config.yaml
norm_place: "pre"
attn_scale: 0.125
tie_embeddings: false
init_std_down: 0.0031
lr_head: 0.00439
grad_clip: 0.5
train_tokens: 955100000
dataset: "wikipedia_en"
Each number is 128 + 24 x the weight over its row's rms, rounded and kept within 0 to 255. Layers, rows and columns count from 0. Numbers have three digits each. The size before them is the row's rms in percent of the matrix's.

# layer 6 MLP down (transposed), 2688x768, rms 0.0581, rows 428-534, columns 448-511
104:111090133128096105151136190136117136140129148127111128136125103145160148096137178123131092160098130161114105121100056128120145121128140145143128140128172144101138158131110127130164065134092178
098:125103132154110111114083112143131139116109076103132162103147125123128180115137138149139144141145073129147116126135103144107186107103112139150116122122188113119135117133136131096149152140141082
097:109121100146150141130121107114089113116140147141133138111077123099144145160140110102134138123123124124137143125137110126081085146171127103105130101110102128158160120139125132158097106147096120
104:134111165140129132154144169120140113127144158132146126160159161118111072125125136151118147143135108067095139122076118151165151121125164144108098133149141108171129119116141134129119110160149156
096:111100128108117077149124125112116159169148119060121141147127141127119116107163159117164120162092133124112132123107093131103138068155152153109123109138098125115127087130125107158124123132104120
091:124085118128096116169155161127126119135111103086101096099132100179122104153094132104095177117168113144088084138114120128090130129144110130121128105095181140114120147088090134112142119131099136
101:125115161088142078072135123163140072118147166124151148153123164128148086125131132077130097129129153158154089112198128103105119143132119123137151141133142120136130126137109098108185073150103110
095:110115117174070096118110147164137161148118146137105091103085122136149077134110153143108120184135149143165126173144107170150134128152097166156105117121150139127161147164105144133141119139137116
096:145089169119095133138128163149161130115102089094119171129133165153113118136106108076145144111119105149149101130151136162122085156127088162165150150088122138097127108181151128134139137141102129
118:192182126141123119112156111167177134141103117131126129138133135165128152137100121076098112086114161150105108169105167079132109125121105196159104158136136166126145127139128147140117097131125153
102:129090077101116131127158053086142166128170119133120145105150088117128096105127116115108097091144113116116091113150120139080202107120091102087146091140102138111108139116134145153148120105116095
100:121138137148152119110147118129136110104147138123110074133127101123124116131146123087112141147158118116123122117162117103127123121141114191126146105136123138125099115122143112113120081115135110
104:149124157160122147138145152134177085075119119156124141134155132112114139152150145153104115133109164154121073164127131151135113117134076104143129138155098111128146189125134107182178148143070116
113:129147142123108121131116095175126127117132138077171128140186091114072161169165135129133114164132158149149138135128102110201170130163167120151131105141148141113145164134150115114148153120090131
104:087140067107117127136158120149121171123082149146116100154138119133087140144139117093135101128121147122154125134091151147133121152127123144181149145128115112138105140103100112093119142095104088
104:124124120147126144142162101112117113135133100101104126163131136102136137138121123136099128145145116158117131137105159108140135115130172135144129159108139131133195107131128155118115124125150104
105:092078099130133104130127139130152143119125111184114153128130097079184124121120118088133159144135135121137098120119156134104131130096119150110143122150108152136169125100150149101170159091170144
126:147104120132124078149099146096095148131154160169150124125152083131106143155102111136169167151164176084146154097133080160115150144109136137148141118133130082103085115141127110148121126129132106
101:132125153126137084132141109142154078184160142128143111125115096131129129097114120118151147094156137100122096164110070108100108098090123110100116095060125153136121172148170078129133137126172136
109:128175123131139120103164161115097135109170125124134119100138147118151124098127172120127135082142088119136146140120085105128134105135116136130111162159151080131132121119148117134120142116098137
092:160115139111124112114146215126174124115141135123116124132083154158151112090119126102080144157100187126115130128160105137092072114099128145131140128128130108122154157115145116140112124121093124
119:141098104110146131142116166126103152154135080135105117111147144158126121122105153116133156172122080111148111138085095160098117162132109141119108133111129164140156115133099129127132132121096150
104:123159098159163155138132158141139131151129170092098161138118115111110108169155131112128094107115156125139097124167129160131099127143143142158093113130139132125133146114074162102142125143122154
107:078124154129093159128107123136128092130130114125139161101130096113128125127136132150091130127134118106088120124120161173183116149136132145116108110133132130123113162159107118089120115127148100
106:188131116139130142125133143164140129123136124134116175102127127102097145119101083108081139141151038160087122105191159098087116116126103156122179069161119123143125121113130131095156152115116133
111:142100122169132141086139123119136117122145136130093116119180143122087096131133102113156115116142106138128143146116119097104146148121125121130132154104130107108122091139144126100109168059112058
103:140146132135147125110129098132123113181122166123146157131138113163107147187150140129150124112106100162163168100117140138144146150129108145117074126145135181117111142179135100061109126129117123
100:144127133110126117147154134122115098121184141157124139115118110142133129095127130133163135120121139173115143171138114175136120107060128104122073135141092141148114119142162138140130125141120118
101:135149113104144134184113122100151162176102113129129123098172106145147131119146132085156150128098088145127096164114077129112109124157115084134116150129089117108135123101084166164135142141114158
107:104129150135144134112133107114130118132131116142137139128089153113132113128157141105137161114128147144137116083137136115167180117164130068102098149134145115139140156118131122139126133116106141
094:149111137110146081152129107107113196119150173151096112106103123142119140134146090130153121082141112155121119158118088146144144128158167148125104124122109162144120112108104107110113078123116151
094:102109104113109127140109097096083136151156105124138098172115127144129134117163145140120154060118128136134135118138092124124119132133123127123182127089134128122126139138129153127135135075185125
098:161155118127113086094127117150141147148100144128090132121154160120137118175148097157120132088129134162120139129120117106158131131113134125109104128116117140089127140187141106126114139159142120
100:123152104123140138141095109164171134119175114142133107089106150148138128099107131116090122152099119156117126138174179137081132088108098155130168124080132141106148166114136126135113117107119144
107:120134124120108135114116109068103138142081097129096144131156132186097134150135139102158127135160090109142133150143127156084144130123150113075087143152075107114151144131130158137127124125124128
099:115090143089110145134054144100160137096135110151133184134126123093100157144135170134086122162127127129108136126088159160090075123116119142114142061074141107111139089105138099148151110143153140
098:118108170124117130116100132161117116096074162126160115144116124132160124110132154111137086148131125137153126098124099129113136106131109131123131102056158108133096111149142120131130096122132161
101:109148106143119126178111083154116133096138090142131088142116070123126153138118133162086163150156129147134135128042149139146129176164129125114122155155177118185134102149107136115154148126137160
098:119087116153101121137130129126166129141108122149148146139152140145114077139148133137094159193163105124158126143141123130151146090128105142089112178132133133106150125146117110101121149134104147
089:160121152095144116147129137149136165189120134111118114121133116126153103121079135136093137107092073143101135131120106191143127153113121121142103131110170149112090144124186142134129132152160168
095:111134128108128126131088111110112122135110151170101088135154134114131114070105133149113118145167103152102107113130171151092105110147076176088127132114116136125108122111165153172121160137125103
104:114172100135106136105104177071121130121081185142179134112087167116121113133170115158110131173120098176165131135161144149112126121147134173116118125163104174109132152065116111119112161129119123
092:161154112117142136170133094119113130155109116150092109133120142088146114149131134101120129159132142150121097139115175119106097174168192097103109114154103158127111100148115136154161120131146117
103:120152129126129142130109138145114180103130116125140134115151090098141168154154120150161090135143133157079108147161119136135146147159134140139139118150120119113147118137154108117073101124102122
099:080140137076125113096143154165124112113157103134160150113122138130122123138137117127139092165128137141134109141138144135117141153149140161084085143077146154168081093156087116106124093152130187
095:153143096141098133113159104125165159106134131162150107149115129097098102150106119168100158122133116125153065097154099119137130122128141082110117131144134150158127115123133120137110135142105142
097:121130157172113097133108124100157140148153121112131134134090167096166127137098154148119157144107129142133131132168159185145122151143148124102171116196110144136140134108136148121142109173121130
096:112072116051178173129124146151102155127157134121117107113144134114114112158164122136139134141116129090130133122154121109107110137160184094114110111114117154104144192109175116124164122171110112
096:128120133109151146107128112114162139139095152123125150106132138135165105133129134182091122116068113122139135121132118165099129109169077166150132150133160135103093136122110081118135125130132148
096:144089134113142134152130113126131153126156091109151112096108130137128128139094134129092103101155091187157113126161099134161164178119122108159112126154145106112113094143140143135124144133122093
098:156158070128139090139157170157146133145170118176117112144133149154159145135126144143111141108177087155124131155147112170164190117150121137140151173104122125149151139114168131143105126148119134
101:142107131115119097150157104140165092104172123119116143145112094153155089111099139115139146172134080120133132167152138116114118138138112140126174160100171125164148139132145154124077124119127144
098:122129124153107138128094093110155126128167166134107136159131126084093097128125129135136112123151134091122145176179155129153090093144057153128145148120114092105136156101089116161100142159118093
097:138150152116153110130157110137172119118114087108107123149092149147129165152111099155154147116079144130098136137167138101156170135118123097148133129124117131178111137153139132139076139165141128
095:148125117152135139142071133102130158122115110128102104165138116123108113106137119124125130066121155079098104126096101130139139148068145119118157103146135118126123159160138118115150099112104132
101:136117103116124108110080110152140116143136072125100117126148114141137114157084155114097112086125102152119132155137115147136144129132130154121148102128168107106165129140098121115142130101134136
093:116110140130137176184140130133125127110113110120077161116133113132116112135101124159142078127123145094120086171140112132138140115152145170167119147181118147142123071106127147162131120141117155
099:109131135120113114138109113150131153079140108138151118109131129154155108085158158124147126145118139112164115108062147115171153125086145144144105120104140148067106136122155116132106121107122095
110:144113141156136146159101152148150145147137085120122122163110139145092168125130170117091146098106132134125138108116096122124139148091184143123124109130121159124163090126115128163129159140149111
088:143116098142065108147160120117109118135126158134113122117086102120093136109184143129139137110114117133106124080132144117147179128124124094146142185138136133171117140176148140138141125092146122
103:112076169139107141166172091139110085129154137095096089119142123087141117135161115135157143135109130096129072118144106138110120111118145105147119149142122137085130162113132090141149135144130163
100:143120133152150101100086158129118135115100109158038107128137128113166132101112195149090129116085127202121086169140092138087162105133074131100087116122147163132112117117121150122087164116117136
103:121165128123129130162151126095090093141136120139145156150131149140110125138175040132106145111118119134106153136112152104097167089140130118134168115105089171170173173150132127118150154090103114
094:132157125174094175108139118113116142130115114129126117141111118108117139147130126121131091140120141102135184144108137146136120132141123073124124172079166108080124158144158141110147127108115134
105:130100154078119123125138098109128115134126131126129115157133124097128122093127125114123123131143164181141169106105076122121105127117139187121141159125105118154130161171115136145126106078119119
116:148132114118148129109103158145126123107102157118115154126135088101144128129130149130109143146147141105101133163112110148120093147099101122136156113100170137141123094109146079145125152131112147
098:080102122080096098163119083181128110114088097117162115117090122125109131164136120152168092164132148154119112112133141108164152135104097119155114110093065139103144112144123116143095107136116128
095:131167083155117119151179155127144134138087155145166128121110115104127079133112076135119168109111133099100138105135097125148174097130157091107104124119084085079182142094136129134131069142109092
092:141109175115121168129177164098151143172093116135120177119111117140207146148106104114161086131121152144144121145131130157091097091105152104115186150131155095143151123183096116083128102100143095
091:131139126085145118105088129141105122117114129118114100122138152143135129148105106105170130145145096173130099128128133137094127143138130139107135096111144108125133114170102127120135152170195149
090:171113151140131148135105146107171137104164157106148120129137130169145114118149122140122141051124089132146136136133147105101117164102109120108129125115135161164118104098114144126147134046098137
098:159112107145112121163125140128119125136107120130096133108129125106142119079132123093110087114142112094158115129136112133132125134094130119115108090089102107130124149134108120123149105133124145
104:142121152135156106168178177096126138136140110174122167113102145148177137143149099136166117148127104118110124146160136107124108114113110175118109110126127097134135159130109164161101117094133176
094:122114140164132137140163139110108146168156104109138135168095161100149128126153128094132104147126146117142175111122173130107131109101110114132148092112130117130122127133092116153101101135108123
108:135131109106133124148151142088139111108159137186142127134152104138103123141136159109137150102097126108152099123184135139113110155100170092095151150083117109146105157121114063109151081164129112
107:095146139095138191093119184162122115073100173177098107143165138175116133102178113129164141148138126154123161121090122102139116152169105148088090123111218167164154144168130141153157132115108134
094:093137121131093095133160107159134099122087125156107108090130116078146146109135095093115112143113141162150095124132121111124080119122122107123067106142131133137141102176058113127084129127094119
096:112098144143116080163127146091136118120132135149146135101139150145133121183148130132180098125123123147093138138154111131126152178111118121152118129100109104167097097098116111141129093123161110
096:164123114130107123135145134123139097145099178159108147121130130120085087146090155129116137160172146157126160130169109098160111142167090131183105119102113179092116126148120116135083154102135091
098:137182181146176154070120149129154147116094132103093122169111131128128150135147095137133102079111124117155097121132118112156070141076113157108127114154127165158135098097122168141165110076157143
100:115111102126096130128127125103134118114100102150158098134145102152136127097105116095112151108143126157140146102140105159108114113139119101148113103136116137135123154136139095134117118087069131
097:103122117106137142121154112151145124139149076096143145114129097170142169165115104125121131092109171101143146156131173175164108141167085132164110155154154136151116086123155133135102077106130138
099:152112119100148154133127139156119146131128141120149137126139115157112108109154114145106119109108158138135151145214090106137093111106117161149116179126142099134166098167161136130153124138128151
098:161084119120133133118140172102133116099109142143088104104152127132135114115113152127132139141199123116146127135159111131094117085097138099155133166120110150159127136135147146121142133137093129
099:133117150118103112129159123151092104130193109109138146156140101107165140123129130136154141132142126125094145144130148138137147158110144156138180109150129161123133142094174110103101137126133067
101:136110115125135134172110136122122164115126135112111118149133117097154109081101136122111154146143145107139099071100131151133134089171161124117144132141148162162144102110106126123103105099126158
100:163131114119116106127140147117107131127140164106111142132115181120096120143118136101098122123098103095147100104127156134159159144138133108118123103145093121093134136116126113157154132121156157
094:152101106106132145117120138107145095148173147117154132138110082171094108147123108160145131115120122098120128127138069177095170086168143148125097157120134145136122101091127093117132120119127114
101:125152134128120083099117162100124175140122116122083120126117106123122135131174097120143138129129160121155087143128115113109139106134095153103168142119134140167115162125137110104130161099124134
106:099152146118155129117111154113134109198137137110143156098156111130143126208104097191120144108117119147159157143149128097159145123097127139075160111152116083152118133151115121154118117132156138
104:117170150119110133129164147087137130133137130133069135174161106105107112135104133152118090143119134157146138157117138105113112116102106115128147105115140127168137148112093111104120145155110089
094:107079136114140161089166126142170104095140103165128086133114129105114162166138138110161149116144169120125102148141128133109136105125147171127094135143154108110121115146131149137132119141092110
097:148159149120122148090109096118104123122136144155111162129119146133123122146108112131130104127132112097121139114156099081132106117145156134095100088198165131127139148105100130097096130130128113
094:124128139123148149143111161152104133104103073113115124173111145113167094144152151133089101138105100124129148140086113077099122088142142136114082145153133120120127147131134122174124159127120187
094:115112118117166130122132088123164128157156063110171151132104118131078095120121141157190121091153120095146150124159104112108130128136124102125072135119107097143138090122130136124118136179087112
100:097156109133148137081174115172161186123155173143148116119147133115147169134118122100130111137133141124129104158129153154141130105134149100147149162153149156151118083106124077091095108115124104
113:114096143126116097104174131136147136098180090127142123131067095096122098144114102134096132105123160129114102171138147151118151163145120114137126139106130110163131099159175158102130158114104086
098:172077139117114116139146132147096128119124114107117105086114142139145136102127156149134109087119163105092071080124131179118129130122058131121138145127150160111142101148136177115104120133159120
105:090117151115170145130122122128125132117147125140168123110129109109105139099125129167162098133150143110139127126146139114132120154121104133130138138142137125143167111126145130118106090139123131
105:104162136128114105161113108172125128129123129119118160125154126104126090113169166111078138136162135119129113118157120123115144160154125138113103171127155106142103133145154099116159139166093117
097:121129144174100121177160170135151153124127172166061135158150134117124120101132130132147117114128096086152142126113127119131170135118124187097118128123138097140138160163124106103115100117139174
110:123136129122152091088114091117120092076120153083118157106117098185120096147153145092104120152078116156140105140111100112113135107129098132139115151130133123144185140139096143116124157144136146
093:110167124143128135146148107128126108143151143132112135137126131116160105147155184160171136144113171114108139080118156115119175136113108132136152102127117091132110126129114135147112117121106122
111:130168129102153150142122155091189083099095099132111115132140110137103089130130136092162157158089112081168148159134116161171185136155110097113142075145125110128152118139122148107121155117126138
103:116125118086128113093102103088123114134160160117116125129136106118102148120117138134151149104136139164078155155125109122138146136118154116152152147158126123099079123160148131111109092176105157
107:143148125147098110126133110132147117156131115091090133147122126114171068108124108120133140095186138119135118140143126112144158170101092109122096120114171128161109128119092115108215085125144112
101:130149140106131127109168070131113150103163086146147098114106155152128148129131118121105109121127110136128157149133139095058099120169135128108126158120129150118176139093107138143145177119129104
# layer 6 MLP up, 2688x768, rms 0.188, rows 429-535, columns 448-511
105:107114157121143152139131137169109176155115119118145133162153152115135118127105144099099129117107142116120130089144112152153119143116142121119149162158147105117169109132113156131105124094134134
099:157103126150103129146109126177105161119096113101141178102096125109113105107134126163123133135145140147149129113102181143123135149145118146105111151121117113145144153136130139143149113077149099
100:132125141162098167101109124126140090084156141105147127105112119124104103158133119104120142146127108107110134162150155141138138143137119133118157138165173134105130120113160131122137080087144141
098:110105144116154131150142136169082139090123120084141102156106145143128128139067148115129095102106115113104156151112143149124134137160141102115146153120091112152164104112175076165136143126133172
094:131151139144107107157120095095104130170103120126075092134180098122125133138143128133131121129182143126129134141144151128178126163150169137089145170143106175133143128105131067115139107054107123
104:124155106130126085139136147114124137106151160127103156149106098092147074134122139156103108115139148130158106132119135157086093130157131172185131126155158116156170127132152199136136113174131124
100:138115118130124106131105137110133140185112063111127108125127159112186127137134114131084137092124104146067105134137111164119136145143145158138155113085133193112089147127126150100130143130094116
098:164144118134145143149091140157145119142120114127155125071113148118155086112108150145162113131120130144097074135108118140168103130143107129119137125129116111097084137128163100110126132123125127
116:112186164127096113113117091110139133115114151167154109161117158119110167101158163129099111166095168076166129127114153138106185114139111146100101109103159109131110101148113129137131118107122143
104:121120132122149136143136143099183129143140129122143183055168118137145131103131116106122088106153143143113140152105138144083147136114124113110156142129161142093104139159083058121144138134110129
095:146150181103152156111094109143159117113122107144142120150127087142132143085129101152140136156104137077145149147100169099141117113157105119157140151120148105166114104108146150115126127115104096
105:129096118124085154112127121126148112103117179167163112205153071143145119126111144108133139123061149136116095133148161135147156128126124106156130155151110115122113198152111158178103124120083140
119:164122167125120093119161124132088111156150123095152132125145111146105145132165093097128127144099121121127082092103090115136143150155110120159138159064114147109129144170081083134082165162135105
114:115137108130134117128071149136132099144099137100148101139108113136125169137163114136118157131154149136142144102121096132153154142133119143148157134126149139129112118152119141109098122081138119
107:139108129088083083121067131101104127131131092114157093139150178126156132117152134116135122127153138128134145140134089086142105120151163109174142154184086085119125100142166146126101123171142098
099:114166087135153151099114140140133148143149108127076114136095097095076110097134105138129130110090177130173108115147103121136155115103119129137144123159116126130137070119118138123135159125120103
128:169156125153170102093093127143125136138141112194138110151106101113121167110098155149140144134118153138131173062097126162108110102103139111141176116165151139146123126123145104088089139144129144
097:158147144139126123123120125116107121116148150089137174124093096129134150097114168144119125131106109125127128189131129135149150130108091107112139154203094170137110145139134129132153104115163145
108:149159089162121153158125136129140155143126128166148136130102160081142178107131140152131130112126120156136142095185124137118168136123134125101123156161144114116117185134141148169095117141127121
095:167099157135147129154159161077119139113140109118144120113129155152139127148141080140097145139124182129171167102147156121152155124140146163129124123116111153135149155119112101108141143055142147
122:127136108104115090158072126133101106113153151108129143174072143201132152130101163138160107129100118101148150135136114074142111086110068134141104169092092145113102147138124153137097131125154126
099:122119148110131129127140129120121123095153147140087139147122110148139104138160094117126130104148142120132161112154120122138104134156124053159157153129098161125144121170089149146111134125144142
112:126144150125093167150130103145175107139146089126122098132105122117119132114125160129128120149100127089156136124106129154132090156161161179123135110176159130134113139091117097144134118120128102
107:110093142168139139135155102137139115119114157129148117138132112104113119169116126101115122146118101123082117158122099135154116072106161102126112136140128149115117158130142157134146093111122154
102:088115161113112111145147137140114104137094154159066120126165129094116122103138130116137104150123083092119150146147145158116160091141150112119120125090150122145120132128166132154156124120099118
101:065131135117159151162124124167099141165108143090085152132114116200136140122177145112113121123119121164123139114108144117133106115126130135153097115155133113167129153158169097083148093110065098
107:121128127142148134107118154103138119123119109118121124121145131126117110092107108171132161139159125154104138078125123132073103080102140123106119104087120148107131101142111098117111159073135115
101:148166142147157073131093120151100137109117125122108113105123090109166178125154103141084132093133133088107095115137165121092126140132116135119133124111148115145101171121137091151089138141082124
109:163141142144143120086133135092095123146152107085145129134138138115094101106127119118125130121106116137104104111143093093191172108116138123129096153104116122121130136126133143091107129126113078
095:132147097139136109114164134075131131089125135113116092126113129123134116157159136151116096098137118160173102120159098136133163084157159107124105105129169149103138164124099104176087138107145140
097:098112125140102147131152138123119114113130105127091156106171130088152150180117140119065117138122102149116150098164148135113101127112140073124141133152111121149101165078143125088138146107074140
099:107128108169099098087125138120149172120100144110070085143125147066148159123107104166133104109149109102125118094126158139147147146135146097149136149144176127140175094156179112109116102146135149
102:093169103072141100134085141147169129110134157078140095162170123113141116119145090090129089139110121137116089096115169097112124123123183084138115130153115137112141148130144141117091129141137152
101:107120099151079110106159136158118147130140102133107138134120106145108148117109122123114100149128105148113133133144125107139104128165140143144173138167133145157119135105156119116126147126159120
102:116129139117117176116085139129115120146151114136124119111089142154083141121121114124154089134150097144089094136153133079167117123124084115128117140127131135098154122147142123082123129158138125
098:145119122100142085097115119188184113141161121134121120146117133137123146090134148133123076158126115095122117123126128111120166138111109106151132135138158139142160125134125105092141098085107133
106:143174081130110158118114144146157158128082149178133118137101163146150099150102136105130153135150143140098093115102103146154064154106106114143135152158123159157132103138143134149097111099133146
100:141126115126121117116129118124119117129138101097149129088142135144114110130144126126096158189146113126064104138142110167126125094134153143112100158128136132129101117157127148051094174141117141
097:165116174135125144158145146131084121118161114071157093136110147143104106164081146096120152131150137145143137149162094144094088132137070086144116169112148135137133139103105153108104151135114134
098:163100110116104084121097087121149099152121117135154164134137104151139121155156138130125116134105093108122134093097127122137127097158085139131098150109108106093100089135121098173089089144151113
102:138174113094132187114104130122143147165162172185137113155083109125127117150137131117114122118066098102188142146144120168173163119148116140130143143087159155133142106107187132139138168116164137
095:114142150135120120123126136118111105133126137113138103129143155150152113155120106109126118098133145139084106135141159110142058133125093170090123143159122140106087124161147079164127102132096150
105:130129121164099151122174060172138114190174136118136180155110155145089152155169098073123140130109146125142113156119112128143115133146118143119133118159105125126141121109143138137149114129134115
096:148134093080134151112109154136136138133181104134149159146091103161102116101086044125167132136139121116127201130134126126105137134190150146157089140126147101132138110123133154137111109151123107
095:141092105150091125088140132123136121146125165160091139129160154128136149149084101159088139101128127160133129120091136096138131151122115109154147141154130114111118150155142156115136148146174131
096:111123108123081128153090171122108168104129146137112128127100125125158141158139125178132126140147114130204134117125155143161103139124131129150127099133091152155125128165095146172125108150129108
100:128125126134122145090109129136129103113101131157111095099093153157112137140103115143174162192155128148105133139137108188095098112150118117129069130152111136148139192112121117158130079147134145
095:160107137156167110112123083161158106169177133125107081112133154072125122120126174161086107182110094125132096077099092159137118138140146139140103117185169151119135132113130142132066126142139167
095:112129162094124129130096132160154116125073109125138123145155159146131137143131134133126111145146128140102156142173147137150097077134122107080109114151078151110113138103146137116130155114065090
094:095157090104126095158112155103137117112120103180129130161169100127141135136154147108105132112155114140142128108072128155094142123118172114128115132114099119104109139121168096130203136115149124
101:140112115167145127144135130100146145102117141143106116157084127097131133142147133124097091159140088119123130105119126106119113118150159132127123120103126120139105170147154158168121100140145109
097:135141125148147079097104079099139126100095150183105120129116110136088109127128151119119139098114154104123189137091135125146141071158146117184140144125141136132107122139080164088123090120150143
097:110159110165144143131145110153139105101122116114147170104119142083047124121144129135116117104119122147130127141109111137134116141136104133124127094127146119105152129128081173123110108116126128
104:140151096100096154120108089144183120172145165110083126131100131113110140109140132122133127107147168100136104088152133108155125129113144104116146127147123139125120141167154130108102134134148144
095:141154101128187114106122116136130093104142129128126130163152138126129107131111108147129153086120138116136173117154117138156092120144115111147143160118138123111159112111131139149127131109105122
093:123139148104119104120108119085109081106110169182085085148117128139112120085125141182081123169079091132137152157117153108096142094154103176142142119189144129166088122072174083077108118156122127
098:103112151104135126084137135118119142143129126154146118153158120110128148157095114154123125090147103103119078138105103096143139139192128151116126131114139128120138092146132155113129154116135153
107:113129096221110175136087138097130136157118150173119097162125115130131101161147135099109164140139144097106124110117102153170127097108125136092119090136133157154132134116144115128142137110092118
093:105117140114100154089161100102124110156130133151121140099133152121138119097149127193108135101119123094146106115127132154097131115151177105149110160153096115143152126150133124122109076146121116
104:168114120144129118134164125136109141127154116107122102128127097081116128105147121162152125130134129094097167071130138122120141095118127118135143121125150150129119136149141103170138148136129118
098:148087159149127114108137142123131162150119119158126116160145114125140108150140099119094145126082129146192177125125158126112176094143100157119114166143144096131102158150123131147135135122107109
100:177123144106114119141111132126140129080121141086121128171117144125150116121120076142135132142063129122130148115104159111115173087135145112135156144086174200091057102138119135143134110155162151
093:111147133136095125123107094144138164120146142123158132130137166124133162136120153121133098141110114117165109116151144086186106119169099099155151125095165115120117108118094113104143100132135129
105:178107139115124144134126155095139121146190148155086123141124122083133099200121085122134136083136172108123152120117154134118119107163123135129143150105146106145104133082155185112173170139103132
119:089120153129133156160172127133145115148079066140121092141080134104159161124122148084138151097132092102148151134138128165094118106111146167111102169162158147150108140164092135128135117147148128
101:105134127090064145094108129174144111142128148101095136120116120119143089143135113102114119083159148123144129130109161161145117093134125152121161120115138102159151137114152141120127145153148147
102:135130095101142124115130127107145108121160137136120117093073114133155122135109125133136080112147108136132106111175119132149117144115132176118107079125148138102097142110150160131098144137127137
093:110119134126117103152135084096100135127139084141064101117074141131147136136093142128170106151120134135128120141146160122124166093119133131164097083156132089113114142111137106138129146115098105
092:153133136053099125129099107110102067127089161102133113122154115139150134127137135131116117137130175136104066120155181141111158144179110122140162111101119122137179138068114096102133127119161157
089:111153129099138132168157127106153151125141148138116170122116217123137113149148144162122127098128081128147097157151160146115125105124130063122134119151113164116098106112148112108154113112092132
104:179093115150115112123143125117169143134125159150119111099124104076104102125130110143137121098150141112158123104126166134136106126141133168134106150150134120115128162089166101133145118155110097
098:114123104142158147144137139150139089124119144115096188153130126157080071152153127122138143108149135120109139095115098110118173100142133143158108157156110138134130116109101176168149120087129152
094:087063113096125145094110160144151128119092109162091133124081150163100133101172089147144105126073112105109147087139114127080145107126141140116126156099128131157191069100141149145117142120113172
109:128121137091134105138142149129166158142122122140119125086098132163103096141112073147116153136119124152119079104114143176121109155120072164176132136113120120107115112092126152199081086135151105
098:107121182120136089129154111147121121125138135057101100152166102126166171137133144105119109160114094109143146118143125106124120145116062188100151140149098117158132128148098141142138100136170097
102:105125094115130147116154147158113109128115098123118114073131148110176119123126128137110140094076106159079125090106149128133084110101143087109164121104083099124133126117158147129121106119102147
097:135124129151149157143159162131146128113115133122127141154103132144127148109145100127169130157160153168132075117154139137150162144121100142126102135099127105156122090081153114123121152108162114
096:163110107128156090125087116121124146135146146171124109105118114125110140133138131137124112145172135128114161096108137158130113106160131163111138063138131131122172144132096131122112133131122135
098:148107098107120081138124169098142146111157131138152137166094113151156114113123124121144104116136141116123127151126148135143127166148077116102148144154131129143182115090104149093172100148146147
099:106126098092126168114132162106139131155113116112153088114135154134114111127097122137120066135125124101086140138111099128133111166130113129117120102157131107144140155139141141142122133111100148
090:131130137150138126099161155081185164151122142121134121123085102141143129141147136137107131132077132103119126101126169131145160150128132139139172157124129123127151148105098117100127117175116174
105:145078136144114130112125144150123161123107169101144156114108139150113113156111128110085137139120098145170125127150115098169126136106138148114094126145156132129125125119080141108118137116093178
097:145058139128153130139121107092061127151103149152120123100131120141146148115098116147123180116127134140151101127095155124121141089122130110155140145086137163146166146119108101155153097136126137
107:115133128110141141111164142097116174129138130137192094085157082142140102109104118094121119134138116158145138131122135109185145111108128157124096134129139130131134140136130069096125182105124135
101:144100119120116125102130133131145116126131127113133132125153108136156112165078116136135158104100104180138113111090126114147098112148126126125127157109093126143103067162143078143102134119116104
097:130109116130134094127133116156076078151107138129081108130112112139122106117126130202130149135136099142144066090144151194096157114118121105112110133147112139118128160135125096100117120070130167
095:121166097151117144116141158105117087119101105116180100133112129119115129124140138108122124106168116103133177136126119121126122157107123148098138152128123124162127127115134115127157136131139146
107:092111120139121113135126105135155082149118112116140083176111141124122125092139114135178113135119160109137159127158133141131137168084119101127160115148127125095118131121155137126172125137120143
100:120127119127123110120130138151106162130167097115097147103158135137143131146103163141142119144111113129119151165107131160124129123151129172156146157163122104162114120118108157122144119120141104
110:142132134171119122116141105102147133138113161114111140138143150122134155146132132172163131154129098141102137134150133149120130136147154116109154107116134140109132149074127135127111122160117109
095:127093080109124128087105116172117127159110159135086108153141126092115137141167153125179134118152131137151115139135099153131107162129138126089111122165087137186147154117178158125140118128094069
089:085143092111108157135095122097165133115118096133167136121111094150099087085106121130125148156101156073129140150096127158118166135141120123160144177113168111083112115159136177135121118125110134
093:117143143138133086126123132146123099180127141123135135132140144151107142066137150134151152143135130099176080150129134126125164148104153159163110122141118122159154117108141126129155093172137127
090:161115131139125111089120142113142144130128182144127102150151111118132131133136101116129147117119102067104112133091089126112127111116142115109162130082115182113108100095120101119134172100122132
106:133153139119128140123159085142091133099143136122094118096146128092114098134098116119098133124121138057113108190114129161130136153143161156087111141106128104131121122126137171188148134096102139
109:132115108149155101085137105136169155112159157114116161129111125112114116164138103145127099138142157139151125148149140132118110112123144078101177135108117129149159099123136120123099164146131091
098:156081095129118119131102107175086192126139118101138172144095107091071123095111126158154137101132113129126116143165167094136115092171054121136141106140138121090128120123152104157048135157099117
100:126093168138120150144142102142093138168133187150114130132095125199185087119142133125142133123162124129126142138188128108117155143146080154110138156121076112139111117124109120133132169135155098
109:134109111132155119180113134124161148129121125123148128151147156127116139106146094111115115147166103156133154173143156140121136153150169139117130108103146147151120093134136135148104128136125124
099:167140147158175094152159120144132094136090143118103112133147140082142120131144121138169153142138091114170068171121137098195122082120123176079130154144111158180122178131134116134149114125141139
115:112094102116130130083158133113141128149118148094109167148104108132116134147131113138131157142106157147111091178110153189133129134162122155125139137147132118111127139130151113108110156115172147
093:106128164132127115112131131117135088126178132124116135136130115113152143139156151128125171111100111133147120121167118123132130143151101123143128140150162124125159136141101138177119128125165138
102:107111130130154117157158152118186108143121122141145123117103115177168126149150134130108098091124159144148126106125110097186127122123115078125149165166071167145146182115112110131160133058128161
104:146105134180135150141142147227114110140161115122130141150124109149156083118139137113108113173136141124175102111131181138129139108135094105131107102116114137096115108164129111123098117106116143
109:138163132127090089134115118114119115162153116150129115149127124115124096096112150121119145108168141123141145131181144094135126147096098097105147109113159057137155135116094087119112124127114134
097:188153146095144078139146125089077197113135151129166110104075139100134106133163114145088098115117138155143140103091122078131094147124161138109134162156103164109072172105124097143157116121127089
096:131174099145131110104118153127125149158115125131118108113141155168125145098103161169133119106161164147142090116086132129133104090125090122164186144125156126147117101126111123134104106143145127